config.yaml
init_std_down: 0.00327
learning_rate: 0.00659
lr_mult_down: 1.5
warmup_steps: 200
decay_shape: "pow"
doc_mask: false
Each number is 128 + 32 x the weight over its row's rms, rounded and kept within 0 to 255. Layers, rows and columns count from 0. Numbers have three digits each. The size before them is the row's rms in percent of the matrix's.

# down: layer 12 MLP down (transposed), 640x160, rms 0.0499, rows 211-253, columns 0-159
# up: layer 12 MLP up, 640x160, rms 0.129, rows 212-253, columns 0-159
down211 095:156127059108116172140134113150111139149068147109102110105053104157163125132120166110146105106125100108148169112156118162095111140109134106137101141140106189065114147152144108106157115070153175163142084109146159123128132121213165109162098169102129161109161176072147178114133136098127104081134148148078151188125133155146202149038133113114149151131141151114142170096106108079135127144100077169147145101071100092147156140145157025131064074155092126188157148169132155133161160145091135
up212 098:114140112181122199125128140105118151116144026116143165154142120118142074140178097148118080134138130088106090113087177157096103128159072118154149183091109097089136066143190120149145105143138119142129074105181172161127071160136147110146153182098160156146130106100110113029148085127105119077147104139153127145141125114129108084071163117091079135150077144154138153086102135182137169114171111145140157098119151167150170166120142137126212135210102124097127119105168134181111093137161159
down212 103:135066106139135198107109137125120182127140140130147113097100098145158136108080086136110181071111188065108059080113130172125106107184123132123076149126093121130155126131151190159161116141139087104117138153111177168089136134102075199096138134109106190087127117163146157181100165172146097117128121132155113149119111165188106147186138109154161116134096130130093110117136090112085109119072137185104121088084094138158149137099160121179077145083132190179079138109173156184117109053121154
up213 096:086111127166153123132177201160096212063191080161128173188134149082087132060161126146175136075094161138127096143123127152147140198096119113077119158128158150113148136184088155062125116112088106103126129127150164124092084080128092149132055082166046123112098093148157147090143147132126094111163116109145140128124115069146157101161103132145120118105080105124121154126120184146110120132168127186173078101177078178125114149109142122101078115125136161154098127184140133102134156112130150
down213 097:110147110198089150135169173113144173123111105134076116127125112102107084090157118140151141191103108117166073136093117110174111162131134137129064121132150172165132134095112130153145101123133124129134156120096061140111205202125145157116155088099107112116157129153107161117131069113178150123200063152130191133084059161167137076085153131087106195133143102119125128150180077115079086143058174122162150128157078098209082109104115142097125078157143130148126115178132112139149084131131119
up214 090:127151117135138142215103185149149121066155149145153111109129084145136140174177155162110106173135105178079136191122117141102175098120133115137109073161131145069101119177108092089148149117185138151169107120073102145108109163147143145119084155141134183161100118150125078126173087109132127152077099161096146115174038135088134120168074170123125142121137114160110119129049132063184072136071091161121117179119111140142150121131148145126109170156129084077150103160157145040125127090133108
down214 092:061145126162113109051109123089049093130138146128154187139158117149129147117090095145087137094111168118159170087145113206118082187118144110140097124131177097176147118130145142179160145110106116121114165121156132142191101097120158091139179084081096170044133180116113132083178132108133186087106088155180073135106162095161151122061079137125058121158101103134180153112118133142072160156149132124139118094116155127120165102111147136082152114127139109114179138158155128163153148142057134
up215 095:133080155136137098171091117124117090107169116155105092105151097160127101190149216098157116098061094117118176148122136172118126120118157091084066113157095190098119048154160203078076101115135190122130119128129091081111157099103148115078145185133123109155147120110174132143070160094145110141102131126169089065152101116124102089123132104130150099168087118060142139065120119168136079107161088186091110090128099166090086131132131161111195137163136117142144158143133149102168138140129096
down215 090:126178128085081140172170148140093039139091108142107155089121058077187146124140114126151165097079132125111081140150135160100130183135104129151187127134153164139114148126147139147124125131165118052072131118173173144125098175209118184183128082148161149083114168124097089143123148098126130172175111071141097090162140126135175172165128151134095120144099157131053110194130133098174104053134082123110135123143137121126114093113153081121110188093100095140130093164106157149151154150122083
up216 089:138162101104062115085131148103163167172142092099141083099116167176166170203113147159151107096119130140120111098150142117111164126115099132143157078112149114124068150088128114119172161109128132119121150197089143120219174159133147095161097134137127130180095108101159120131135130124080110099128112154153101124164089155138132209133107220114151138131169160138160128094139143099127175223110175143129130141074134117072102110134196087092148149076106106163110079114080106155167081125080092
down216 095:162170180116167188101121079145130137105153156172050111128156086089135086097070096116092167176112085127091161128100147134153136092164167132135094133130145104121145171194183156118110124124158108117166170101105142172084112118150133115053186088089147104106126160084164148113142107145134131152180103118103111165133122093070126097116141064123119152171077108106130124156127164105096087071063103133155096151176120107093141185164101123148165194150159099117077186118186137127102177118142125
up217 092:140106133193168157176114119131120113105108060103075132128165112158099159124129135069155145138130081115117154124132116120130135127108126143214123157151109115078106154082105154124092103116164161172137100127096127251148159127082110085112074168154148114040093133167168098126137106175183177109113168154121097175110155172056108100116108140152141176051158135115074143128129139140216080139121082118111126138145149153120129119124112116062135136138118176150149131169118151102133142079099138
down217 091:183102141126212141143091122116141169112138133143137189103083075129161101099101124149109159117107158142032086182121116156126068128039137172100127106109141114109113106158103124133097045125120185163156159167128126134105139200175160155078162139148090098192079156150090165118089076102137076103173157112092165119152155124174123135112173099105089145140132129150172114138145123139126218122148133086112110175133144134104187127126140100157071076109098099134136120126110113154119151125099136
up218 093:091154099148196164128151101198067117143117142145114157177115107157104121077124205011121079127119110114143150099125131134137124122093113129065128185101126098091105161088078105162191111077130117144144102127143193100083140101119166146140155099106169051081179138130158115115103121133125090181100116181162115145087112169085159115071146121124127093121121133112157182129177110161152107146113081091161126162180113106130128129070125069117109115163127146163128116170108105147101136177155125
down218 095:106141182150083092162163136152164108165120038147114131102130078133177147187154109133145099160107155108086088111140120138126117168129151184113096152086134092217161102142091128114140115121160131153129136105104144156098149095132109177128201103084126114180122099119072186114114124088134086172174130118101111146174150076136106122211098033127129094108172186127065106106119086150170084153098144152101160159188142148088076098117100115153144128121151105067115159112129133164139122125133140
up219 102:105172092148185123136140129155087093168088131092100137170107161139142155146125076109141161092102099148085082103085085158133176129076070130133082161146134145149146123156172126181091167084150064165109114089138101129166058186122100174176212082101097130156137115135148086165173103157141132096181111128122082176112110099133141077123138118155146126160132104072119141145133150093094124109083149086123159076163153104111148115137161120114145167121207096202127167166176075151145140125111114
down219 104:086095149184138114133135132113141170118128083103116119192155132157157090055123090169138186125163156126131130165195134075166143137115105145162131064136089133123130107199150107144126142128094122116118132108182170131127086092195145109090169108181079123086086156073104087094157151098126115098159084138134094035143155079121211154188145087087150144129173179085100138162128102142180121137129142170135112152090107087098164089146174092137112139099124149119140151101062151131095125143143123
up220 109:116140125168170151082181116070160151095151108104098159128128077139151115100153054113093125110122114138174135082114097180166170098098133151159116119076134125192146077175163123129128115138185097134158107121161126138084166164105107122122120162189195170076194104099106139099148129143068063112117131064166090157159129144160102097128084156162120121101110115083087094108097136125177105121086081072168146137099085120147182086170105208117116078095143156149084123117143137160104119139133154
down220 105:127181113181121140085162091138080121069106113154130127081168163130151144120055040126134115139158166112148143089155184118145147143130155160112104126107109133090129166114147123133125153088108141162102090149150101106132172135165173100094171153113131172126192154111097124148139159107038187129119137100091100115153119145166110180140097169128115123104146153126066164102066100127056073129149129121180154111188083146150073138170169080163098120154071112170142135140103075084148155179117088
up221 096:121110069145125126107117086140130027112171107141116131180194137165144103093168130084080080147176129146179180130140125163102093100154112107075188102091152165097124109211096113182138130145176130178166124125123111138202157139165091156136107109097156158101155101143089126142127069163128132190110078102164129103148142132169161155105156072148082162101132120074150094177126150208111101087128113163124127124098140106082165174077141095133131151138122135094111120123126146141140183096133164
down221 085:162088204173126118187143161076084180118120130123159150056100060146116137162140162109116115122082126106071107167111088095179145090087134129147121151132087091089131142116190129105155148042097168110153151175081179147119108124121169091169183125150146140106118096136132105167163088165157059081039130128135145125113159200112121166175135159115108103155175114147131125140112135146126146132133072071077145160152081166142140118107159118093128113100166092136151096123093142098146093131144134
up222 093:135129183128158155119154127099149076101179132112138157124094130148120089099172131127114130107167121093123154170107172112126139143078127128076116113177127100101178141153140132108167138161070055155130160132121201118134112153157129111136136207162127108128089103180107118116068145133139136079142120097146233098091104148143146220128113131186091056139084155073135131170136126090105148152133145201189104137083107216127158130143141121115109146133106159125113141100099137199180108098136145
down222 089:206134150129165158105103152164134128129130137140138116134130119069122170111111139118113132167077167111138133096148107097084086144208154129112170115114102060106138102142131065099214144107152125142097086121202162169101105105131138123124088146178157179080136165053135120110140111120162144123130077149134071065176092150158099183116093150094107200108150185117139167123145115145151125121139081100115060153114110094117150074142151145110167153120146119098152152093103151069102132212144096
up223 098:095120118147150143235100114082100074172172154113079105102146111159097134104126096068142125153188147143134152107142058116134188173106167133117106105079122120151188177125105075157148145146135132149127151129162100143143125094164080177112161095129059162192135116182144141148095139106181104109179095188101116104090135150116141086112110091135157143108195087138101134123138100134157176101141096123119150198097135145121183092073076089083153135108103154109140119162132178141158133095112091
down223 101:038089089128133133132128130169064161102155154107114132136136145088114139090162154149086151087125172153086107137096119117121152149103120147103115199129150081116158156090086102167143103112127137158134114154152164128084118190168109169105065111160120123121105107061165135149061203138122098155126173206134140159121157154138079155092114145136102147121115173147107177124156095063114140061092158145111161165110197104067156162055149119204115125141128160133106101147131120135092128102072130
up224 099:089135118083243123122138129079049114176105143130132093090127096095159095151205151160127138167140126125126129171168146146150134166116111188137124185145183056100121129113109128144127130113118148118165137101126134149120112138143140132096158154156085152091145094119081167201145119172154162124100125164148119149167152069109112091128109167114114175185154096095154120124139081077134167106105130167113082117147145097097136150138163095060135122028141068128101170134127118162091166112136189
down224 096:138134170079137127148114153107190145098127142095165088161133123115104083132146124101151087185093164085159181141164173197095154132164143171127106092131114124165083210108120115094100095112128111166139139083171081151114206171131143138115119106107118147136113162140131098126153143098111126139146058197059075124195187136095081199138117152155133149095206106128127107104148085090133104152128137085087082081106165114072131092149138147098166119125077143126115132159135123094070132144161127
up225 105:135067178085138160113122162147119192094091135155109157168121105096173122124151108155207120129115147111183103092109160110131134065074137054153151183114105147114097107108129124092185087172169130140145135116144164109071134084125176113165146166156114111137128020083109106103055090111136071151131147092140111153163096134139128096162124131146124099068166075135106169153083096159080135193126123170127167129150113134175109117171135130138092124105080128128090170096142161158115103116120176
down225 113:125126115065117130145050091138104148092111140146108122089148104109136094163113147192120163172113105070189148086159142151115150143060133052159141148173103167146095145120165170096172142138113201164143109121133150092128205151108174150156122135103110150126172124166111039091118127127112128144128071141146113145091129187143099117159107125050169136102192141149102108129169120199143153135109141145137115180117127049164137102092180101135057125134090098134117098091148140149094111155123123
up226 101:092120103098138077152148129177110110096126123146122094129097131159195111130155113175156125144118153145151125180149090124124100127095112166152177133121165093111129061112109135115128117134080159133099178113133151083141146201146124085136132187105135080146053164132047148104134073101098110112099228157106151164117176124106106106176109102127101139141113140076168174143110156130203119119155135171152082098118166123142097095067149097157157184144131161202095082163170087153129123067135141
down226 097:111103096126138148140151132116177132182158160127074146150094089128143102104104179150164102157144098171086081113137156138155102109095151153155131081165132132096135153169121133104163158107168131152123129137081128129087156082131126125124103124160159126076163076125089129116092116143106136095175103129132198119145112148093163176142209088169145098127156105122137128053072121133127166195185078102124222086126109078108093157085120121134196183118051118103114132135118075188066116106148161
up227 094:076151115147225109119129101184125162120107133116095089146164201141137064098155083104134120147154113167115116134126103146163095072086080114122115136118124141119130189134135165158127110171153194169144086166087134080119082120127099159100111135163085169105105151112129092102123122137153113109127138154115124173072140162111152096169118185156177106143122131139139154160146046112096124192121196168151073154142092135104075130132073130161062122111112105160139185186133121147139206086133106
down227 093:123157142138106181081178112164164081153165142114091116113181119122131100129118043158138124112119180111141132153123185128158000195145144131100134066108090159148089058138140154159084141122149096097107127204151136100124154118124105139160117068049109180171083141111143105148183133075147169132132113148153128126126157065123133145141156080111153120106116108121124096110126161160137114080134146075171123121156158102118161161121168101111124147163106142120128071126078098125110094163152167
up228 094:126115087147091167124142153126087094163135109111132107086154139137133154133141116143137131097117140109133074160101140171092115090163112174112148132166128070162114121153130095154184113138165080117065159127108096124108107150095101151084114138106079142158123121114131100159093157110163121097102133106149114074144104072150136050142149067149190113156120188137193137093153096161191177175139156216168176110128069103102096102182096163064132124106140095075134107171103076165147107150087054
down228 090:132164124106120188148141183109101151099162165111120183173187125106204146107134181128071137117117149082079130127125158118167118133175137110115151144086044127083159162111084230137140141099118118101138072112123086118173092093138132113126111120147108103098081146154134123137154171081198183205095106124078131094105141160134145095132127151076146124112087158086165177111100166164161120072091135115123126129168129158092106140172169118127120131068125113102156132103096134064109165162142166
up229 092:140077067099099127167117123142146090098112177108114141097106177150194165092171153136106118132104101077091127160178128153176163073129114102130122138113108104112143116123114173151179090117063126102159089125130157070163126157159104117060170192141162194080127060088123131114165117143108097190114096156136111169135150115128151091110135136134113104117162170077164186120130174109074098163167060117066100163100150174142116172155127095063084142128151163169113114152173126149135123107152148
down229 091:101174141136103119122097125178179053165183118180048095143162105095151124099123117145145150165120149144141100164091130121174063142148102147118106159116126153125109148161174046146103128153103087157133130114190128173107130110143124067109108071115150153124117180124124111164136091113155104121162169093059129139166181151118128130166152136130098172059155117186150213150092089101117149095121153132147157135091132105091131092080153057096125171137090140145155099119125070127140114044142122
up230 096:151086152109143139144153170127109160106160110150130143107191145111143118074123086147165156126104158159177071137133125128131128071120071113130078120145115046125113117126142113111162136145153148069124152101101141090181163182162123209171177125118115125134111150132091080087140135127130188134128106079098159107128123110114097131143196178137103162181198098149059135081094159132105041129081171153148159084147143117128139128105179168152115098114121102108165143103111163212181104152078131
down230 088:102179098178170133128190090077120130119159117103161139137108086088161184077139112135148126151157139074050084154097125077144135102092151185152173163102136162091088092160116168160110169166111113175145139170111107095109118122056145108152121071195127112128115147132147084132148149156159159190125145102136147095109110124147142108182117150146144064140046124130156107085108064163166123163169129119124121138136088092142150106115098157137127160097108142125061113069167109168094117123211123
up231 090:115176145166124124094160121180163135107107110111199156123159109212181092118126100162103106124107099167165137113204119147191156099047107158096075096140150079109152130141125122114144151155163153112088139090134107095087115073149119077128120144148163116100130196135183137108159104136117133130083095105156126159146110172155117179141090113142124114092111145086131063178080114133111130115081093162138085161173123158139172071127132099144087183118092088134141190100165126125177201088105127
down231 096:140108134098170118121131118126087150091159108152110146094109170096119121142150133102092145114099180146157144141061143114062095122102155131156169136076129187132068154132169117120126134138137091143169144176087134104097226148137146179108075102104100105087082066110111153122119166136132083117168147150079138096077096123170136055119077144130138090160145115142164192170170166147132090176153137130171168144127130113106149096139158162131110132173143129119053096172115179099075059189145161
up232 090:077115068056142112180146094157170168161076125135141128072085127103077064150136089082110092184151138183114127156119157150107139126112100161118095125136146089122126147156077095135169095150143134124089169090078097141159110093135145139165155135161111139157150195088146109133097113103127177088146103179115124046126056129136112177094115127162173101132110102179129166154101115102205141144103083134148152117161134104134113157158176118106096116168096179092066054171125161122127142117161118
down232 089:138113132137145114138054056084133074129165183159072083163116131111170175165149157129122151081112115115156133133126146109195109111172103109138140165120166082131135134131146086191105138079118155160114123180197125113113121145117084065129157077123114118090156094191119115108155153168111127124060101069151072141177189131112218202137152140115087140141133151114121106113141133144081071072098140122120116114135129139125116121154124187087137140125147074121140121103091129168126073186092156
up233 088:137121141106131069117144074092119145132126126106119149060098081122107161157109184157111099136105121165046142161130110108187111174121158147121120160145124087182170088136082131144099120168150072193086160127130154165170130106137084119183170124129150118104139187101166125139092128111142093160089073100151126097134139098142154119133164095158126159163135108116181136133195105084062114169091196072155192131091218173108147122136150138097111123118097150188060092090135118128138130116141111
down233 089:126189139105123212146119151108131151121129121169096076125145148170124120115140121137146123148165091111184055100144162140189107100167123166130135124070123175184092166059139126156154116133124187082143100164151055099123074097120167178115127138103133103106185125161140162116095129116076133121153188134192116135087079130143135098090085157080090052124101137111099152070125161156156172134160139110134093108162080163116130187117126141159123169117066142086173150087144100116077133117109145
up234 104:114119053121218144165196236187170133141106158153097138175186076110075098124131151149127165099171139126168107125119149089100126124146085136148156107118107130189170096123133126071100147120149104130151149107127155148105134155142138163112068082159116131107168076128146093122141109123120186174164124118094149124098085165174154101074117104170114177137152137142121186163106163079065104132110141128149095160126166093076066121178126149119150139178099126113121080127080141121126166114115108
down234 106:125099130158132160159150116147074044133117102161146141122094147160098161144107113102154136160100090089126143141163092116145123174172175143135147117136110140103139121085105062157090141146136150127178112129165109156124168130180143102122134157133143132141170047154095141181101141201059110111156119125113127112141067056129121058143138129106224101114182057143126097098112158219160128148156101128142148108175076120114141116137076144084122139114145059135167133141155077113068158147157121
up235 097:102065156102098133133135165156124135158119087174151145154106123132093131114118124180177161156030083176151103078058168068145161128134089138143092115151145125134124136105131094108157100110140133176141088166143149133101123118133099096113118154194099109111146156117208171117134093131139135152188129151181205160122170128094063142115074110125102093158073102097080106102073111134145153156158108114168132112147198156140141108195138033087154100148131139175123106105142126112137157100107124
down235 097:164175128136167136161081138115155117145028144147173096138080161065092123129129105152119148086106122168158197133160146192083179137063127097116150066095166111228141119147112140084099115116089144082114099125124114180111106124131087135105114106122150144139163143128143122122120186112130068146129082094153114128116055088149106073154176066154120107135161120130139101103101163138127162133121105108155158158131156138144105146161157105080120097104208147154106176123140116142134114132178214
up236 096:135139105100126168128160154151133151124107163138134124143174135087136112160114153082152164150150163167077091119087148138167153122083160159130159072092160103157088124184113081125114214165149166123156134096129166161136128118154094147107078057162128196089179084062133086127090179165118105185101137085122083150105114163154149138118162106115148154102102122123182058153082115141134146118106132114125075137102132135088086105038134215159146171118150107107072108124077126120155133090115152
down236 092:149127192113145108141097138085127105142176081119181171065121154143145106094131117120129112085102114136125138088122159123139147095181188087098113107179124125113174113085115115164115132068132148152119113152121158118140162080208194120193161099105083084125144131109141219114146088086071198120094127161110121161103128136169136062099142174190133134144118139143160133108165076123123195113107128101114104085128117133125166107127103111162071062127139079114090144162174075159166167149123100
up237 102:094153126072152135081077121154162129120126123155180114075098147129156118145070102146114138135138129160156063164161129146151151163122117076138083157120093171149095131151118107105174169135128107124108093100117139081148152095152099186111174178106184076077125089083131126106089109179125074138153123077066109197061150130147142179173157084181123137130113124143113048101135115092173143089112177170183182123163129179125105109131070116073171126100119151085132135123102150165157138090111107
down237 102:130161085131152084146114111172146144148120209146138137103046141108096194169134188149088115049083142068149083134099128113117127180185109143132103132155058146139129148150161158110098143139123102112160055187083102081111128101122158121203125101097159100102146166120131121110109205144154117112159156149067103155097100111121086122108100100183127178093188178141123201183108137108132120105133119112142132141141131140096148142078138091129097138170156147127053136159134139117143096124121100
up238 096:111142128120147120120125122190121129117119121131135124134086124108151070194132169041099109113094116151143139097126095150161124102155164140158139124094157111122059105159136087212163122134145134181131129148099097125138154131122109166161151040150146129114146070128148156127161171096108157125125123108080063091164114136170097124099081146093160111107171139059159100171113088061135125198141158114142043170142107089119182137162130110087106180140129166106182149128134126107154134112226163
down238 098:107140104076151178158118117102174100183054110135153093207135105120152119090119146173104161135143132132159138141118162119158105175114097083102118128130123105157130167082163161084089124117138123085122129100165143179156073093080121079114144140118086127115125094186131096067101114127169101207150112116157187183108113131085176135148125200130069079086113101163078139115136169137106106073102156147122137121164125161120137135087166127159143129140136055117123163199184167169111148111106072
up239 095:109099123130070149121165108105120102141129083089149138160087134142148118138139077129149185093139119132234149128136159182096184142127146110079097169142115102160116134184117056158089150104161159152127103092159140168109089129196129133117102171175139145099129115162118144083105121172129154121090219170134072123056096193124171063112143118144080116115112099133082168129161119126128069145156109167109119129137174159117174191102143100124097152123123117094131103195124169122076083145111137
down239 099:088121087129145117113111130126134141157198154122098170116133149113151141122112106127117080115151128111107100145080147109142150091137134130113186107101100103148203085108103147120145128136118093069132148156205054104118215178150168110068108116153171114163095165061156075121088102123113107164143190088143152083121165102160135197124127173132138132141158102117184122133086092144069172141147189080084146138151131165133171101111115164122119094149154141154076185053092146186127141119125096
up240 097:116082093117166103235138117121123152167098120056184129145154083116137166090124099119141104117146110134171095102110130077147170135125104198147184177075098103207173121084146090124114132100112118112176098084118131171122160108160115131162126192092159126136088174126111100158179124144082089100154154193177102093165130080158135129080136156127120123091185087083147129129106174109165127110144126130159111172106060143073142133112117128100156110128126093119089108190105144127113075147092130
down240 097:149090112153159126172136093123169177148108190133114138146096196112175147107134136168177104184108098122057078132094144147148064087124143156147118151117119116134078084113122133155124101153103110168152131127116097089145198117105111132110118113077131118144124146146108169139142143121035107136112169122142064121140145140146154097185151108146146141175148091147178173114089126079097092120129049160091114124145100105148186095182173122067161158164089123190189168057118109094160116098135097
up241 099:148110151151153098089157193081054128073163129102137144108151118217158146152180148122153136100124158172157149131146135048136095077103171141096125137112145108144162109070114142150076141113118166086122132144117135087140149162136107124152128079151060153107100071112132073155112081135100159175130169072177119135109125110197107118107114180098187094128172147184158088108122147164154117138106132162085147158103054085118087091154144151110091133117130073143147145152142168143154110070174103
down241 099:130160153170170147148092084098109127054103130111063109069075134132115132097115133135140111089142122089097113144187134110126116098133114111141142139115129138147094136174146176139140064171097165105158080138126075134074129077031176103129098163139150115082148124133182146152078114149132105160111109136091146177136140135137175083145171120172131102133151123125080177130146137151163116150130132074140116088136106168082041192100151108094155141173205153191115145080099152165175125172163138
up242 094:135111133131142115130066179105184133047125120132108128160122121123084091112154123130144098132184173096150155133096114041148104127141172142107164132138139087101104143160173120065149144115147149107164101085129085127145136150152128158091142127117135163142155099098170130196122153129187097076076210105105089107098179186099151098111151128146119177135152088122137097157112156138057114087150119125061147178097088159205101109176057152129076140144155145169114096165098123161142140149103081
down242 093:139169120064107115123113103137062162138152123061161130100131115155144117119099160132152129165059158141152131080135122125122149162130155183172070087144135133124132107117115110090071128143145226126138167121166132091134096169062120108093193158098171131112102170121200117129122117120129097171142139179116101067118107066134100236142136107155102091131107134104125154093168113126176165158137107098160111046118105142097102113122192140135113175179123090095147102164097107150088148139124158
up243 097:141173160085123142099092146143097144150097188113150139167106129148129184120151125079151095111121117095105153174119167150157179161118119131158126130078184121131072125066126129143110139080114088165092103069093099142084087135140168072101168124152097168151094109121170137121107088173135157087101125127186149135089066152114134100107141151083119152120142164161130143200120147050115175175102115107111148112144138130133193114146105170106103164062073083093175116180102203099164157119171163
down243 100:152182117158137140130174145090153090098155103088132136119098118124151159123112146137135157107138085185174119170090141102090134151153153116090150119165164110145108101098158131150141100146160174132149139143123119104120114139146137101169108068128106087117121032174107101061083143115067131191147126138140158127167133133168103134078158160068134170169118154081148154161166103141134063182130120177142106092091095069150146103116101118159080155176128128144144083046159241101070118112131097
up244 104:141182086150145061130125208159128139187123096126104169197111075071158111132163148129096145165113148092126171131087159100152127161130122117161180117096152183068082119097125103099093121168112142158173114182154066150119111161144146092098121109183121169143157105177142109117161119088146117146092190120132105076163090125147148119101164084118151112139162159133156116121132133094081046142100178074167131128175095147187184189112156088116113153156116134142079113175125126108097100128099135
down244 106:131079141142132158204154135096136130101094124106065113158090146053111124110130210105111184154109186143117146137125115145095149179180114106171143110104132190125098119122046148158136086128094178174153145116129144103150104155137087128112178091153109124148131148124102103109210138096185109177112137160124123108133121119149096145134138164162130120142142106119153084146073073066131137111186127062132112103208054073170105097112120155078148126120124160164118129097172124081172109167113111
up245 101:125141162141144149199089201168183148131079112165184082153148163124100077090152112092138137073150151191102138089148093095117114126080129107077125113044050135136120114148086149115110149092128132122131118133151110111122142126183169124181149090165047122165062104127140183083131114075150183119116162106097106123162137150120170177142130142178119144117126144122120148118128077098147170151190114133092121117111186108161131185109119167110106106097140166094192090119145164066113134124125138
down245 102:103131110119150087110175143114142160140098140172081163137136151121149183124103107155119117133217074122107148100144029108120131170095109120111111096149152180091118148155169161115110106110097134158170093154142158184140137144099110090107149120113180180148086124067098176075107127124104061140162109151098085086089025071120132172127136169129129144152110163114150091134178070147146145186117139169150165117159072082132138115155111102131176110108100151089136167112147157085119143104192135
up246 101:166112108156076084152130108121107145107145066150085153082135056106091139131209142147170138115146163097072167151140120136123108149136096139173109132115085107126146143162128130130139105143105081157171177121127101180108159120158098150178142138126137142176133136138122155040183197157115156117125079138169079194126112122141126062132152171096137140064089097103107160118140188122184164148114118169112076103043138140120135140104112164146080050114078079112117116132178130128156144101094128
down246 098:101123122165185089030156118168071104113080112163128106130173159091096129157129083180146176148114187116067148091141137117156154146167132125118091109119113083072087135135133119142138142142118158124184143088186169134115097192091133096104204119133140097108092140108137154141125129147158098085134128094120089137164140169148122129081087184133124127052180139099067134201123102142126071096152128078139174166116104148130081102146124137109141108132102134201087109191113153146097163136165137
up247 095:178115118075125095113088086145143160120162091108167121115111159112173104123103127087141094137131140102118094156132064129108099106064120177132111078128142151110160163190144127178183173097091131128174212109103113159105132153187221112155133141142107121093164160127143109089147202106109185155136114134090082126096139146093123103118108190129149145101147205058093100141128104083147100106141129161087134041130117178083154122125096133175166088145139142181105134138112088144120084141135135
down247 091:118109157177108129172113160103107137146103119181080130133142163118116115176082092080196100081124137094095166111167136123195122181128136163108093111123136091144125177159131102121069119129120103148135174131172149136176132096116089169064131125089082170196098114124085120210096104084116038133126136130149121128084065137118158179162170114096066171183126131103149113107158115172071114165131090134120109160091179134157176110146165154122096108110125149150105159147132130147074104180099107
up248 098:139119088104157090143171084187146142130140051144126168158196106130128128156174122197094150100117152108086128117137188121140111059138096153186107191182160147109159153130141152048118138120148139131138075097129091145106090138193116091087161127082124180172149145163190099154054175111183142156115126128095157140120082125123117109077147056195131115141173093115162141133155104120135112101067106094138114119158135138116134123130108111112125194122107121147181122147100139104060124108153099
down248 107:121156130084093116131160113139156156128099095117116112150115148102151113132118106102093076151138175136102175101189141160165152062156148165135140090187103136115171175115084125124126127117130103129177119099093154157116113099171128133076183105169091169182165125131166115143105076213132127162194109137108117136124119115035128124149139159185131114065141124150115159085129128118161098121141066121092135051131115117097161064210100157057128124165133158122172096122183099086178088142127116
up249 097:075127087129105121153113109106141120182189123171100110078106148116065085147097090115166150158109111166146124117167106153165126091144105103162146139138153141123142147093169098129170100147100122155143214110116098099079079132176146090126087143094131145167162118113169116126129117129058117145178155090150193143148081125191122147125160090171181102112132127124108047118105142121158102156149100141101156075157172096077117112131106072134143189099126173189104171081119060098170161138090175
down249 094:111116054095149106142165087135141156112126148084214133085178121079104152101140047159107120172123112095131078147163113127126138159138108159120113126150133110141137139125113118145123105130104216176191157108131137134151172118138121093132160142106141014167096191189119124127133129192140153121091181133121067028154100145138144160137154146159087165163160099109056153129095117155117118149101074152163117124163119125115135131118089115160127107074138122139152067142126082120131128135087170
up250 105:128187155129147075164136096103147157128120117115106142141141139131176188101161152115140102091151108084105194144192093140149088066123146125170137118126148151138164188107110129130141119146125165130119134088091121130170109040164126167180125074093101126123111105122132106112213097087107046170101129155120114105097088153141170179062097132093062090143092156069164096140113136124165158127091142165117075157140149170154142114134065099128086116122131135157181107156110179121206149130136164
down250 106:170197086126075211105155155091149119155140164127146139196089091108173099097104098131092091134094136100143121117153157128092111115112157151131122176144134165150124172112136120086103116086164103097116120162129115172095114162107099128068107145063147116178131133079122125099159171164138112139132141103111137110119119149050143162141171130116090100193145142166206108090181176139133156114095129091159074137129135089150074123092093119119169103218140055113159096167172092161156100096137135
up251 102:110090139140160146082108159100102182088119123124153146134159069135144098128129162142116115151118108122106115142111076129129131102114150132167215133148102124108150121138089119188138142122150143093141085132100176180113184145137130157140192079147158158150176105111107142096056144119114172137106089135204133130142192198140126086074158113116180112095132101195141145156104142188198175071141111117161155078108156163127117141096116128090100143124089103156052059172078179158122106085112140
down251 099:103144086130131163145090150138136156139110114103117083122157119123076136105151170088134075101119166191131128158144106136094138183111187102134085132139125079112024100151083187091169163158119121129104183145086184116050165128058181136119142136147167199116103068138114132118152153118140068127142150073151084120151131143069141161165124168106168101162114081202126129128104147130155090157104137168180109141127151086125148173098099129159038139121133140111157126124124113126118146152171102
up252 090:107102134145131161119089165069175144156139122127081139107111127193159137171138117139125075123103096158096145168141068131139101090128130096159145183158133070173095085077114089158130111167119168106128109106134147104155106148133190090113061190146165081129177119111079078159123084071121179117098153140137086081150179106093110149097131132094146085167187131091121115130136054078145118166153152162121112163107151145153146041135096110202114135130081120168089127076079121144149126124121153
down252 093:120182116127124114146109081141069122128094101166084103180140183080032118087153074115122172095134167139144125144164193142129156125091112133082116168095125125072127209173150142072129124156152106186164122116138087172049150092136075155098118076151138130077112145179191155104126162139129172099161124099105133106171135133079098137117164131190109129165106131141091118136104188163131125155093102100095107083120154075115141130101199124146116167077134105139106168162121137114102118125140145
up253 107:093142133099131174076158126166100117199098111153175135151123105083132098095151086161076136111124116129137118196102175081176163047088133156089111076083101143100152149163141127079114190111163098114140137121128129157109181191133152057153111156065148091091104122180076194158128152118191112170128105105120125086116133175128149106125123133200140143073140108125113131174097129142172191145164121153131156139154165151098123138108105161094155171147170106169108110134083114112150077171128135
down253 109:205193096118113141091090116161158126116116155119104111086144141061078132151156144151116155109181178093154132116074092059118187128160154158152085136137098132147096182080100124158140102078139105140113141106109073091105098155143125105153100092123221184117108123180129055156137150109082122155081152093083138136130122116145167108063078184143103180131100153153114148141123080115127190150118122121173118177155175089140097125116130104132157119116134166136150203119117116147096083146082124